config.yaml
hidden_size: 256
hidden_act: "gelu"
norm_place: "pre"
attn_scale: 0.125
init_std_down: 0.0
learning_rate: 0.015
lr_mult_down: 1.5
lr_head: 0.0106
final_lr_fraction: 0.03
max_steps: 11365
Each number is 128 + 24 x the weight over its row's rms, rounded and kept within 0 to 255. Layers, rows and columns count from 0. Numbers have three digits each. The size before them is the row's rms in percent of the matrix's.

# layer 5 MLP up, 1024x256, rms 0.331, rows 349-457, columns 128-255
104:103128092096130096169144173115128154138110153161119108116111120125146170106152152147177098088130115167118116153151140110142129119150134131131114119099126154155067111126135098113156130102128178120150127139119145124125115127133157106131089125148101137115114112097102130132144089096097118115117140091065116147096180155117141164130146128099209118100110093160138151162156146116140129104109
088:144160135144178153105186146129087109086096139111111117114112114126118111159118107193176119164173121111122153105123119096112153137136142107114131134127136142140110177119125120139129137120102152107133094105156108110115088102108129133141144145130146120126099117153138132115086136170149111121118142109145153107137079117114112175137077137135098123097128094104150122144123106119152116115149
100:101100135132153093132120098117136116126138163129128124123125159127132071128184151120168160125132084114157152101128108142099119140070133154144180116132114130155147145105139088150121135118065142123114170103074107181148152142112153113157120152096096121160139128138125185111131133144116096165153186129133130114141111146156136123127132140181122099111108143157122120150098133135093118144098
083:159144101123123109184127098170139130117135126133176159093102174120167129134138130100113146121101118163133141124142159145105110169183104124121167108139135133149109139135154130106097093104151129111079148116136087136125136160146100122140115092130068141136133112128071164118078149099138123147148156077094145103133121114077116164167107131086170121152144132105176130151095112156092148109121
101:125157135048105158104126106107116134122108091175084130098129129126172134131135160137144103095103158106132113089137112132137110104126123182091134095166159147101162114159129119092135122149163143116163138130155129101130107151161102136095162077126112111124101104136124109151177118122146101119117173131149150108143149167155133172119188087109116119103097148117127103135100140130150135116117
107:143124167149101115107141108149151126148169120124078122122136131124109162108113130104115107141144076132168112145134132140141128113151140150149103140101094118090125120138092145151115137111107111111088160110151135151148122132135149081128136174179167086121114127137102120138125146124129152173126151157139145154090104119129135107137095142124084101138096109090151155140119104126086151131127
095:123128136136146145118129150126164115101134142088139111078124125150114124102141113120169159133099163109145102112118152145093108104121137115140132134128162142145160179140068116172160123095143170092087128124200107107160117172108089109098170111104168127169125164162131134108139131134106122127135147184103141130106106142107125090106116124134129094090121107113083121156149176138129102114137
101:138118104159145166133124095154147124144147142076143155111139141094115129127138121137119109111151097136125095139134147088111162107092146122138121113160109119105145123086132124108146152132110114181110117093139124115142148078105137114135086169140117111165092106136100134102150118123094105105142100218101154166167092071117153131137098119150146106102141069098162123105161138113138115104128
105:107100141127148143170101124105189137127113145121140151128132140089121142128120138139140135101121166132118108149144094190114082109106133106082114123142151127100119181125113134158085135164105135106132092173119153095106151125138116108152111101164103123141136117102118116144183128128103105132179123161108109112108104117120127136144106148144129183130066142127137130133118082139116127144144
100:064134120097112126114115156121115128127095160158141084158121128157119134155132118092149163176123124173128110136180129158148100179135184114136150092152161125134109158125137166127107126146116148101143150142087125083149142138129102116133121125123146116146081145144145118123139134152151135140130109135104170161157171145138129102101134182160167161122137106131125148121080077158117123093133
105:131156131143104175150073155122061125129115111133121089124121114163141176119167108151169137120109140097151133137091138080118100126166154186135123134132155151133094132137121152166106145132157107139134092106087118129171113149141151144167146098160117142125089126136116131153139110111134142152149148117087114155072082165164104128132157166142146118203128113142117134087079075135152147085149
110:103156120129159125098131151128095124157128099150094117134159124147165111159107159156110127154159119115145126111154140121131141133144110092120100101125105089120133103146160093163123072139148145169157125133219130121125135174156104121090129144082136105104140094173090112108125131149136164161123084120109084129189120131146088149154132131095138176121131138110104134127127102091135145127091
098:160118101154167099151178132154105081124125160135108102159124120152131108159125168115135084077139127109131114080135144139096135148102151128116103104114090078115116174145154125123134099088129160141133097139160103162158105168106127129138098102100101152151173121100126133103169141097094136165134096116179128118131126125083133120132139136092068120115141123158149119111113147136107099112132
097:167120122194117109127126151133114142122082137121106152135103131129110210111145147119110149160138122157154126051113085093178121105079124149138165116122122115120159119125141133110153161154142131128137116103113171139120117111140195141113102106127107150104111157156137122121150078139161105114124153121122143129150079147144170159124144087142143108139130115141144124144146134157102113120091
104:143110137073122127108113111143163103140130161109120075089105088109128141107143096127082080125152159129135129117108131115144130154118131126164135090170143155132109128108134141149123145123126101089131118128104195161093118147109160135141146109192152114135084095153100181167102152123110144087140139165136128159132132131167128146124138135117105096110087110161105137095118119090150112134068
091:128149146175106123123166110173116094153140115136101149123059129117142099128141093143138119091126132156109109146119129139158124114069078111089183164143138112138109134140077134142154173154139107123141114130172083190162123109112141131122118154169113085113140114132112125165117134143099133127083151110156140100140126089100121145116196107113169162130155138138151118114112099112135148134135
107:147142132101150097138154132127140185127081131110131106150111156138143085100097155148138065123118127145136158136099119126130128113126099081133102164128150113105151111113118149134078174161121169137114152118137111105090128120127125117126181128140117080186095110113105155140133112152104113111151153131128133161112092138124107138108111156144115106099110084121122168118142097086120126160147
099:162114111139140131122138110168145137094162147129125155108129089099135154151145116146185097118135154131165133102122145131134107114127164119119169139155158087122144101087142132154137129132143137121120141141101136143123134116110116096128074100113148189125128108144142099138129072147120156140140129147152100166108142145167106156152178106081117170122078158101133154147114121167112138154134
106:148145149137127110095123150131132130138088126121152150100097132171125157143177167132124094138134092137107130130131098093103049122126130157150130155129178138156133121143139130128111152123142133140109158125110135102157117148124144075113094092077114121104106159120142126146090090139141105120137143120155141163167071122146151141118155104148192132147139114120083138171100125160164107088108
098:164164160154109140176154151137050115171127117138137135156160153133178140145140150133117176094148129111127118114148125163139088122135160155110132099142128133126113125144090114162074099129176108160107177147174120133140129112111123103133147140118119103118080140124128113122121162091149129151175140109127161145124117108133161095135115119080081131131143110068121123157119103148132121097134
101:115192105072149151107096099182149124115130104158113140124117161137175091147145130133110124161105091103147155149166141172127142133150133146172119163120110103083150113130175136104165096115129125146151134142109121142141145164125093103127114130126093153146138182102161175114147133146125132118151143123111172167132165083137095150086144114145165076126087119096115104127106123144112145159123
096:141117167133140152173113126113113146087162153123138114111143119128159090131163097116104159123158116146129187130148097161136117128131111096111094169115133166161113166163169111099131134109125117130134152087179105093162102106130094130145141120143149111132136094104130125121130141147122120132109112145107152103165139133115102131150139104104165090108145153137167143121162158109085151150123
094:127102124102132109156130133119096185098137163121141164105101118170113145126123109157182141109125087132180087137158111069120108138109151178092146156134158163082141165143138136112123148130110143111132164168121172117148134101120117125130117116104106139124143123127156104107151101108118142165122161136139129169142122143153151129119098157116136133115078130112122156101124119105158108135134
114:132137116167170172068168110130117127142124098132149138124141158197095122097107129115143135147183102115108127109144186089108150146132160137129104152123100133090127170086158114138126113169115103129119166096072125116106119140122133161121111138157106079141135161115150126110122126146136124171163176190121112112090126130167105139136142131111147117139125085124125144062120165106118149128104
096:128148090117138090094097124154124153155157125107159115115123122146141154130132089142088147102091122110114128145132153120167155106127150143103157169148125154067148152129178074115133125156107138122084133101102095096131109133141106143124179131143145154131095154150126123095126085140125138154107144111131122170143125167112128088137101096139180120128122137141140096111161152104139155123127
107:156151158128095138133123121115174147143141164125107156159154133139092181140102162166113110144137118174137151068084140118087135090108144113149149099133061095127123138081118103092115094138090122063090124110126149114143149133144107127090183111137112151142155153128142124104108140155133114126121148145080147084140117134169074114157113086126142131108116112096090159135109135150188121131128
104:095123137124116080133157093112130109164125133157148153135140135101133131125079136117108121154115119127085094161104131153143142122131142115137123085162148186117162128180164111126117127104115109137159143111140141147153161149126113143143147107095132174103106117142134161159177137112098101132128121107103075154108123155110131108132137118149143155147132088166120148131132118099103125104104
095:139143121105122137068137099148160157057163139098181150104133115161155141129103133134111139110122129157110135147126145107091138152180178122145167122101110138106134144166158148148107139112090141114148168130105118132132136157114148085100138097116087140153102137120104165079141177135169155152129167130125166139135133127126123161146135105078073174141146165086115146150141151137134106148149
099:160102140061105144132114125083123162132090125168117108130155169121121159158141117167112098094113107138126155166094170162111120100135098106103105077164119130105154130134144144156127124132143163124136126093119134149135118144142075112171147136117149127113124121138181139093092107105127088131134147111107108125105120078124129139159131160102126149113094100160119147125113138144107125148138
085:110123131123174166138113119112149105158163168124101165124113108123173150136107135107124125122143159119129137144116100192118118091120126130104168116155121143120127151129126135144134093102077127131148167172091113162159116106137125096112142143134139118151135107133225113132134117156101111119163134093165121121113069143136098124157120123118137107122114096114102125114126119147116116140148
091:075140145143103081172128135109156134127159128120135197129134142129111144141147118119130106121108118128147093167157128099124142145089152059104150151141113111106141150144163120139125181127114074116116089110164108112120145164132147112095157111144145117126093151116143143117128106146089125129158110067126115104158142136114124153123136121183138105136132097164148152126126110140127091132065
097:125110145091121113171164143105140173171110119142101124110105137161141179152140147160137141143132108124093125162144079105123148149113137134177156108186137114119116117114146088132131084142094154123113107151156125151074135143131104138185161099100158102120101122135104132137099115120120148132075168116119134131101135126140142124121137149095132108109128073090149125130120170109153119096078
109:107143093161092095082102119125157111126105099134075122149161106117112157095167101163163127092142155126095115110119142111152167133125161158170125104139122180179124135099095135125109143117103154117155131121122107156153131152134104147129153141126138109187165115141147139115128147147150084131150127125080163122143112138098159097118129169117125147146141086135130160075130121123143116175086
097:191151132111101092123151136134153146120145114120154127129105113124109101119136118155118158112171121153094131157159129093109141147117138153164120170118146110148072134139138115123127124155107157109133142093162125089142127154102092122157160140100095129125108126140105133095141110116135111167137157129109114129135160138112110111158128125056077096163096091074114090104098153124090143141120
120:103142133116141146178155164096138113155097102148074156161111120146106131132107127110103113139151156125114098102129109117091127097140121131140118108110102131143132152157153110131164111142130119124121134144198158150118155132143109135112125136100104165133153166127075122146076132161158162144096104122110121084150108111171137075151117104105087067085167132113143110151094120123150126138109
099:094121096114151104132164118131156113147139115142157084141167161160139146110115128134116102136136155147125104134127144144141100119144156153145134147163155145093131124104159147101150054140118133125139153120082094124146122146145126139136132118090114094168141139113062095159131115121111145104149143150108136117103112141139117144167136131112106135107137122143132150130173139136171131165156
088:148183149181152139134081137113122112126094102113139120120146134140110149167128154156112118134115163114089176125151129163141149100161127145106137128086141147157112133147095135126136135147162141149163124123139129117162122098099140133130132135105137096111174067140116134132066105108140099115162179109094084103132165118102167131198113137133106113126117121135133111113129136132142132117125
091:118156171137104142147172112126121162114117131123132118109133145112139136130112118144100175122156137139117159081135127104176110129112129098120069143130119132129108130096112127148116127123122157135130136173114129127132137083101088122188129113156109130138119124192174150069091125157115129131118083126104083106107108133082140157142132130111132158115165128173132181117117131126143125128127
090:145063145141138174133152131124113155108150123145120084113145144099139112095101131112131153119118122099116115110093091086128148059124195114139106116148151143111149126089147086135134137112137100153132134119124139165143121112166184146122134138148096116129140098101091160141094141165112103095104141168147106096106111135116138136126146157154096145103102195089127110127144108160117124085120
104:121143159149152085165158128177112132122135108103145130138109143129139116111121095117121113164136137127134144123131137145121093109109141102117099141156142107086112150106124157135130130152132133148123170092144158120126114065144133130100110124129109107153098093125127110139170133079093144116105131182117140117124120133161150096119110139130120136141121138108124124158164196136115139142110
098:137108108107135119129102127099114130178165160130081117124149135160104137149169128136115161108136121118129140108169147088110102154141106143125133140138147148086109104145103163136119120193164146158142138121138123116152095137104134098148147133156168110168120093169158114105117179094157128159113095127056127097112111104115140113123122130121179090154099116129142111102124149118178099121102
090:106155151152135085161122101147138139170169137127130113149119142137122110135111094080143166143143195153096133108155096182126119136141107128158125136131104094162148125132128192098081181140159120098132094133148132122116147107104099126111139150159142154124116161116134078134113109157089137077078186101152127114078187127143073145118144146161109122133144141068125128120123107143100130107137
091:090149111146099133142168139144109084139097140151139162095126122124139123123089193161127133117192142126117089135093150141170144099105158131139109105120130115131133134109148114090145163135111121146162127136097150136163142113120151142151108147141107141092157185150113155121153103117126146135132166189113107050159136142139120166110131124205106160165143124141074104128136099166119126133139
097:134107099134104115155106114124193119141113123126153168143103104134102076146122130124150131156199104146126151136094116186126126110086130144081117139107120133085158143077118114130129151064152101151127150144141161136109159117131143161146128128122130121138128126130112120106151136130147150115125111133155105124111087162078147114176129060089125102164113114150122126113152141155162141115112
097:128158159090114139137116102118164153129130099136160143149108123129110133131088122125155188083117159132137127126154120113136109128132153123116079123174120178120138094119103125099121155146126131170163166105102071117090103146076090110152161148126139107171111123136118134163169178137126165125144145143089135121165130089131113116125107121075130120139138106157101158104074094132137156136111
109:112123100152130095158096142113153132143129130172115111129145157108138110164168106150142133099142126200180140147112153123110139136121098138155123163115135127138135112094111133135113129132094150127116156126144141144127124121123136130123140120173066134116149104137131133082110139105157108125139131154109147146143067133119120146170071156138101128145136142139099122152118085137117114131137
093:132128121131126122127135123169094143078146108149126101108149160125114144188114096129116166131135111132093139115094098137102111137097088157154127166137116148105121145060180143108096127139119163119113167144129145146133121125137136071168127153109142125138096119133116128126118114148131122125060150139143140116085115148131111092103138124135098153147111139140156129087157143166155171119146
096:109092163081148130112123120104097140133154098158100163120088151118162121111144142107158105101169146122129138132154161142123135083102103143138130156154172112108081122163117134177120114139160122152084139106101109121107074101089159129136130152154141124163118093145101100143186107139138130113130172097135107124107094118165133119123148143142114153089151138140102089121086124126153132143152
103:130144113165139095122123152112107123133138090124091165145124144119161132147105095148130134164159107128122138135165142130132138166097092161092121113193099117068100081112140122142140120150164123150107128155187095150115131105130118163156153142161151138101113122128156131101113114111127066162124137068087161153153147166163160126101131126144122142112107161135131146156127106085149133130122
103:109118149135083112112191131125104123098198138146137106139121149100107112150123134135133115131120161136122113114091136127119120149114108140133109152120113154078157129104151126114136116109122173070117091123133087171128158140141125149126090118147128108127100119158138141139149119059125144184109120139148161112114146129117117123136126140130153113159065154135146091090120119155148124145115
087:110129140135103117133139110138102132123120112087150093166068143138099093162123149133178128112093121138116096088108136114153129152142143149144165138142124118098165115166140149133098135148118098107105179125087125116165134135152146144075167119132113141101104172154170077152114118109105116140110138133149172133100087163159136136150154088133117139102161111079175178155119148100133124130141
105:135140096130146133121118118128157127089134145178116115130150097136127151138151118144127094133134126142134117120122118146110109141171114189094128156117127131109103136131182140101100137095140151120143166098130146105132163146145118189116084135133131068114125135122169122145146139107139140149089105129122205130178101100142123098150103133154066068087127101106122139117135166141118130132152
098:110107140125100105095149134109114157138147122111117157148164147150150146068120147156147158102129107092117127116118122124134132083145135167115101105125100169122126117076121157176153132098121113121128173157116135117151141112163136090098114141154116143169066097166126150153125105134124101128135149171103131130125103142145161140131151122135162129105125128131100099135104130162150121115096
106:112118107141108107120137111132136105087146159145120089144136142149130134149108170169133112155172166127091123113158118124126149138096114126131138121127129135152094186134145114101114130168115169108133115085178109083132127106089162156157120095118140121120134151148147109123153150122127122117107149127087115103132120130170154152152065141109071114138103160133103175150089134091147145147107
129:162141130116155122141130128083118083165107139140153138148147136109109115139155109172131100105088125114143117147108106117104113107096113160135149138163090069169120100098155127110085115125180139124103141154121122133127147158109125128124138161116135142139096156148123111113129147195135140148132084110115140135144145126131110189097101131161100150129146162149165175136124153093120105121130
095:125074155123125143114065090144079106117166148106152135148157119132137118127158179148144133175161136150113126091132135170125113099137129154111113160146122137097082157090085101127182180130143121154175094126107107147149114120146104106111119097086122116103106140105125088129135132133121134164140129193132097132132114104100151092139124133118141153145113148119121093140115094147132077125136
117:080142172151143096122090156086141132156125155179101165139144136109141148118113093126155130126109128153090132112102139146096118139144171113125126137126155189090091155135142115112117101113161113160082117119155132136110127118105100124164099172107156145126100139093153114101138134099141127079116130111102103102153106175132120143156121145173102142137119126116092093111124110139123128108091
102:151124144099156158098105063138160121139150124098180132128143137123138129115121119157100120119154146124082134119169132124094157088150102129128130151107137125128101084136157124157111114139156107139150136120146112165131119148121156074127115117154128140116113153118126157131133139109116136132106100140116070182140132118140137123132138110107143158119125098131168095132089106126130091129140
092:131110111126136127145130149169138113132088160140124111115132172112124115153167137122141133103121103151130136132122154173101149104137130143119110149126114112099126118136062122157132093149100137100127111100114116156174149143127168129148063099154127091131120120146095166158121114139140116160146107134083119095110115127094131145123143112147117101141131137124177186146132092124142146134140
090:146128172124104165168114126119095131121129120097104126130158160123142105123123129114151111143139153144130154106154126138147127142114117125138073103138128130148129141129149117089107140133108163112097127110165101117108164153147119126132089151138137189166098116093149118123121125086185152143163164098132089160141077131169123164131162139124085129125136100118195099119097131124156077105128
095:110149105084105165164172115142122131086121124153095168134110125134150133127140140148179118108116123139137102157133148135116100128121115208111144145155123168163115092105127098119111110125120135166180133111092100128142110146099112125155086083100103146079131111115128152152109113160143124170186162152130104134124131120159140122154107114111134157129108094125118157116075102148137110104144
110:176138148136115090096163136159136123165084152151134122114127147103103129157141111146114115134107114150121115078119148122169154133119113143144127118136086113143128102129136156114112119129140129127108209122082135182098128141124116102159095149144149130116134094134150124123124104139115132132119126115113118167155139102133113111136131078130096088110115140149168135107150142114164165054134
095:132134133113103131137103096130125129137141150100112164127105103156154143144146130172143142116154093098166111158128145120070111156125097107123137117157117115132091128128124115154119143141136133120134064096187139108102129173114112150112102106108122125123108082116131138150166120141133159121127155085093103105099125138116156141086168145150134126122182174138073107111146134121194141127146
106:077124144089145129163175098110109121108104105164095092170144156144130125113135110132128128147108123093121118127146141132105118106113131143113099141097122155147116073126152131117138151111143163132133125112087111149135100136108128118142134091148134086139140130106131079108170127135117135114133130151132086142169135178139117119144149150139133130100125156112155109110104129127130108139154
097:097101198146139109112092108151169136110122155135088122131143129141089164155120140117148103149117131164132112135155131110161134112096115102087101109128129112090055144132153187127129118164117122159132175099106106121118148113164139149139129179097145114120130149146131135145153089160094091164148116143116131126117141152118119122127142110127113110160159144094167148126144115176130122125101
090:141131138124132161129093066138125107157122133141124195142080148098138148127169103088100152138119126109122143110144126157152154111167134127141139115093127127076149123131109118152134138115133127153128129086111126111119113160127112142160170133106081167112065170134130142126127116132130149121128114106118125095180164142143120138131187103114120153134151105122118137101133186130133077133109
093:109153108127128142141100148118087143116126137129128123098116151147108133150102122140121135063132127073150146149112140092123150158102099110166122106157156121141161127165101145111136124107168133116097151109148149122126131112127117151118133130122112137184110135119122116089129101134141115145153106117111125108124138117152100136111188086133113115129121070075106100134134127146203155131148
102:136072120118124086100071088155165146130141164140127136112110155120139178108164129129137108147147141156106128116134154152141100086164127122108114091098151127126104072116135134115128074134167130144144147084106148126154101067155097140102119092126127101143114139118105152124116119180122151169130158129142104117120141111117131124165149127118125168149111122160116152110120112136159144145114
109:134117112187165105145129109131136135157098151163103117122173146170096106112158120133132157090154146132173137117110148091129128143110142139136077150131097132142119153162133088118166147166120118156091152094163128131091089126150140094118105100130104119176122112127105109111102108122098126106136113163115126121118100158102110126168112184127156111138158061144126101070099121135132120105112
107:114108117089142133085154137154109154154094145158117143160123087145111163119154151139151165092144134130130116173135132135126142104121130077152132108111110153089118134135152076083111140099179139074115116152136114127127109073155086126139148114160110111129155147144118133151121145102106118130113132142117080135128161128148172183106115118108106142164095147125102139073094135102113138141103
108:169093106137159157130128144149190148132122181112129110145120113131136124102120144148160115112125140164133099118115136167126089141121132169124134149135163073122121153098134132110134112093133150156121135116125098135100139127118110159139129134073136112141110150157168098142164108152155129154088130150145152160086134117121146131152138168113102109121093139117067117125155067105088164094136
097:105141093114124146165101165101141150098118102135146101124141091178138122117142111127137118114137119116145140119128126104096137140109112130167123129139126121148118162134102126148139155140110124144134140152122131131129090111167111099122175166167140170117106063106128152106166122126152160125169115121135133155065172131162115173163149099124145162140106125127140132145100131130131109099080
103:148114081143134097081096141114143141164087142160145086095124098161137146133131114163124123132130159165128140119144138109144138115149116106153134157134131128119113126141132123131098123171154099124093112135146156132089121109158103102129138150182116161165162134119157111155075118150146163084124105151172085082083136108142182116113107181136130132085119146114127153093069121143086160102116
105:140095138131145119114129125136115120100135114156121138144142118146126145139177161132088117125132142120112106135101126139146136137110188130163089151113155147148095115114184200142124126117136161136177189134106134158108085144117115101153166092137100131118140172138168160138082088130131141138117108082164120112128117119150078150154132144174112105104086110062106097070118109155121144119133
095:138146140193108136126088120136144131162152126081158111134102133122132115146162146152130104087135183118093120154166137208151146141111146230131098075141125138168122107108117123095162130099112091168126106124163112124143154122151118111131090078143106099116122148112137103088133102123132135144107131111122133113112183124118111132136150120134157110152116102160129126129132121104104167110077
101:068161155178123145137128133157124099159117145100162111134164105131141146125127039129140129140120091129123096102122177134095135094156059162155110137120082115143111137092118140114118162104136131138150148105089103152132113117161120132134103102123160093155114123105113143154120140129105150087139154129153132133125110122113143167152159147127112139153132119161115141183118090145158098127141
099:123157159127130111095162105146149086125141132104119096101113162111156186111133104132091172116155081139117163125133136125115117153095115159163137113144113135151093125116129124125120116134141160062135152162139101123069119108122150113161120118106144129103140132105115128112158131143103133124142120114103111123100142152102106137136131099147101115098153120101182155169129127135117147141118
116:105139143123153053132161133131142134148125108180122119110051104158107119118128111115129116098130130133118099129145137103147131192116112098134120137149115164120136149125164132142113157128135107151070123152124133124123116125139105129176134153131114154107147132160132109142118091100127123128117124123163142161125123134100101159145133137156100113115097133109119147103097126170182117109151
090:116154091086105174104117142117141148159128104098081118134133126114103149152134159169131147084102138109149100091083166134170116112177160119135152135122121114142165115123131172158107130093127113088122092131149131163132118133127123123162090091115159100132099177109087105136106112133139087138151157145112126126111130113149123141149129139137113112135107088185140125126127146104096158148165
104:093118118100121115087126108143133123129092130099111113124124139110111152138077114153147105129135102129179157137093139082107091155085124163082139174113149148134152163141146130128123122134133125124146100129133114112095186096133120132152115140156095127144116167173129161128136093130120139133156092131165126098127117135175127147085106114160119129151109135107155130150095159176132158148108
106:114114069109153145113110097094133113114103144124091138113107149124111110126202171122147104137152127133169106157125133150141149073112141147122154127122101131118132147090138124113135109153130114134137099150149131148058121119092108109097117123118142138175130178116111087089116126156098136120110107126162127125144142138146131146140130128195160123107140116141147134118116145139096127145106
090:098079155115171139127144120133116180138082108129133158119146106100142138106117113138087132133095087119093134079153142151124138153167128180112183150117158126124119115127119148091134141106137125120119169169154112142129145145148103157139132097150077147179121133136107116107103146125140142122118110114181151075130146131148129176091132143152108114146140111137091080136073127057148152100119
103:112128185132118110145141106161152125158153135081109150133143140118099145124100108098121148141096179132092112081120169130139125095122088091138142127120159135092093149104107134155150157110123124113176096174162123104135117118147087156148148119134147126143120112121109096133133127142141156136134126155097124082116125189143154157122115131157147108106146105115173089146070139101093162137152
097:122114141095139130123142121146127107153102109124135145145152178107132159141126151140129142148134156136159162146105198169108118126081120100160148111140128129165149112117129104124134134142130140107130111172110135112172122147169180065123151083140124182137136111133112148164169089101131101135128126094096104160165129164116149121119102096123159123153143105169159169107102101139137152086135
097:123153144103129177126150115112119122091109124120148111150137155118107130166127201102139122143100132177149141143094126116162106108132137128132129139135145093163122118123155121126154138142137147102120162139097109139116108159140146148115146080141076133126149094127130134108055136123067097163068128120098121136151121144083145143130148130158133171109140100125067175151114095162120149136150
094:161129086143128129134132111124115065104156152102138117175116142150129148118116136105142119125176128141135123119117132148154123108153162140137135137137111107144096115096124124172166124114135140100114139163120158152153138051103103171139096127122122168160097129163080176115097143130154114114104173155161137112154166146152134109136135123132164116143164133149163122087131155120167136122137
088:136148116125054173100073153141110149120131071157163135161113134142136129108127155168137160151102147156132159107089118148127090158100146130113149069139102113116113133149169135185126077091078136155096083135108150149177108117142160127092169181150109141140128171140112121141107140115148137130102128107094132134087130126157079135155129116138106106118123107107123104096073139141167143166114
102:145143125164134154152107080147153178122134117142131147141136145122116130128151116151154164122130095142127148100096130105091115121156127135125097119178184167112094129120138144125121126159097172149176159106162158093113134148161085161137098142152095141144110120125134081127135075117111105140135105115123136142097145129139093138115120140095109159127122114154139163106087113152167130122077
098:136103133102104120143149116124095124172114125155154100102142130123145144121157110163180128123131094084111098153111122129109100096154099197142145149118122138104162106073148107129096151141123127148166146125126153153135093123149148112080145141172135153122138111111124106175134067113145161102130146128149176133202117158159135159093103073123128140150059116112139088135109118143142082142119
097:180139129131101134159094179118094144153142110099098118159109121124134142145105124159110117141097086165097179163120099157134136099110167126130099102128095120085091119117084140128136078139122117141136140099094124120142145142096127132121150140166112146208095117130124122133136105120119159153070136121164114131148090140157090144095126157128110133150153117126100120121153153135123157091089
165:154136136115099122154142057121140100145120101166110133127084118114155113117123099155159124145180129148127126148138124136146156140108142129154109102131140111140132110119164129108179155117124160154173170142064089176153116099123104108130148054127102177129133164132136117108138102147106150087154121169100164106150114101172153139145175126134139111095095100142097128152141111118091138136150
111:145109148153165106141117131192097111134130102095130131131098104136126192125087153113118117102107135123125086109117153097102110137139144123125130098112107123056117124134079173154083133137147116083114119109167113129131124123158161110140137153143160128137160149147113133131113119141146112158131110134122164161148134093139117154168138179116124135141122123132122073101104131124124089155113
096:067159136162111149163091112123133138118127141150151160124124091115153190145119102163106110126126088132107170132129107114117132148135140134153121107129135125154097179129124095158089121140104142163124123177142121110110103092183141119133128137134129177155095156081105108105137144115124121128112107133106130138109120122138179130149137144144143146149089088125112121171173139071133132103131
109:122125094099140134126136076102108122108150138125097111124148150123147086171142158119145129118096122145141131136168113104143136115118138104121090125136142154127136126133144151107107172149140142172151153147071122175129121150128116162113146151129092145155131107115117171122165082081122125148165124172124113114141122149160145104150132115144153152145118146105143136119121157131111158113053
106:123142107112084115131135115118108122115118134152141095135124124176138123115182156127089188129131136135115138098093140153098144157108116149143110139159139099132131147109115082119129095144124141131133133105168107129130156181099123089106136125147112135132153108115149167134089083109139150138126151096138149168057109114107139119124150132128115092173133115143171128151073113115120081139109
100:125108120114141104155130127091144142117137165157138088121142149094109170143132140105106107149109154152176126146138154151127135109130093115130083151100079111142153129124110102142153132111157147146101152105093104155146123104111141137160145114167139124103141124120094137127138094118069115119132134160094175116160152147153119132112104100102155146144136132125119157114102144175119141139108
099:115131146107142144136121093112142133128102126147118154151167130134114131133105134112146128099139105118139147107116157141115130090108141129119120077128132144043181167144140140119153131098138135184144152148137139140129100138124152125127148134147132147108117123115100066128175146148152090130159081148127111147126113151131103147174133099074133115152111118099118126168141121171154115102083
093:138118100156122135104153089132122101078180158124091128147123112143172138117140137156172127136152141116167135118126108137146139165120103084150121119153152095132122140160099138134149114076110168107139195137096113179158091106123099162120139086116133112117083132170150146119160133113141134130105143156090155174165107143156147101149110154106139139137113144156096120128136159144114151114108
095:145087095148127120116106110133111124117132099089157158130115152127183137128129190150159137109127107154149125103153141159170085151150113159124134091163147121109114128097140140115144130141094115115171167125103135168184144128182138095095116152103114118165145144197122127102108157130119124140171160143143158139072144135147134105157102143130126110120125121131119129131123173106126129143112
091:151108126104113124134171130122154116090117092111137109147112140120091166183146089137101126138121142148154140131132123152153160114201115139155126120141133109156111132111126146103105141107131172148088158109130120119109149135117140123126161096079124099115082115153134123106122105092143129114119114128150116117116116136127180139106092123167117096111139126164136163137097098124065099183104
102:115114113112179122124135136124117112166140097130182127105123101160125122094136123153166121117111163169141135109141145113150090128123098085133165104086143147128117177104150169138126166158150145102121112142104109136111125122083113117084127096160144090139092138134109171128111106139116122136125150111112121148152172127123125137180144097154095135096145134122143113155111094139130106140142
092:105139143151136123146098072127142138095168142114184119164137170161113103118135144103124195091104088077142114138106169139143130144100135124162069172121128159150139120084155096129134134163126152129120148142111121149116109143146141122105159138176086144156092107110130139148095126105085135124117120150103149131152101164120074135149108154079153105148134140100129128116176094103159116132100
103:131132173112130112104122118116115101116116163136151114149107144123127085161152110157141121150102081121131124122127129124141137113134130154151142143120092185158153134115127107113163126156086138145136126142121164128169137135163111160112104149115105098072170165119093165140085099132187109183171127170151147155112087115115127145105164127121106064114097136113119119135107146106118108115096
096:132125180117131136162150106100129141147127152115095111115127144119106150124083125124174111131126084127166109136119119102115099093145153094128132137135150126075130109140113201123098112144093130144162155138093135134105114167093135139108129132170126102154087136177129106135144102105102105134133111119123130100116131097123164124117162150167119150136146150115112147151129083120140111155121
103:074072103069089096120146150147159149107121103091103161128083158151086127175156101112145127113133128146118093114098114129109099097128140107149096132131158136137124126115125089128136145136147129152124137149105147154130151165168145124160144107115071113135145169127138129078149100111139126146112144126172126160123159146124143121107128117132141133111153123133088155120145138138131089157142
104:137112117122117094127134124166158153101149121113129117098149153088162137136092128113129097148166097139126153191139118120120119108131144110126177123124125123160136098138149135154084115139153124103114166114094137157130110106119144173087145111123095115172089101150136143110156139132174147156155149181111149130127163182178072129128127134100123165102118116135104132134136135136108137127110
101:142148164125130128114125099178118136128112129098146097129158141153111153174153067133114102124091137131104105137116120123105115096180143140153157150149173121150140105142131104143167141132130169148128136118142160168118111160132144126127149110112131144165132141153128119113131128150143123143116138129174102139079122109157123145136132128115093129145111121119114134127117142144102098134118
095:125146095134119103129152136131096089121140142173097154138133140142140115103140137140151123093125124172099129092187115115176140104127138138134148105151141117079095136160107119085087119128098152134120148135128100126090163092132129120096132139155126120136143141130106116086148134158105131136101089102148132130095108065115130134113112096094156122137188122101148197133111130127102161078102
100:138146118170116179156065134125141115108109142166131131131115125125147156118175111134111098135122099150104158174139121125157125135108098104129151139138158120142072154101110096180124102119124139090145149144084107140128092126098118109145145106118087135114112107145148144130121123112157121129152146159118158163131098153167175122122112138150108073170137116174105137130120119133144116120178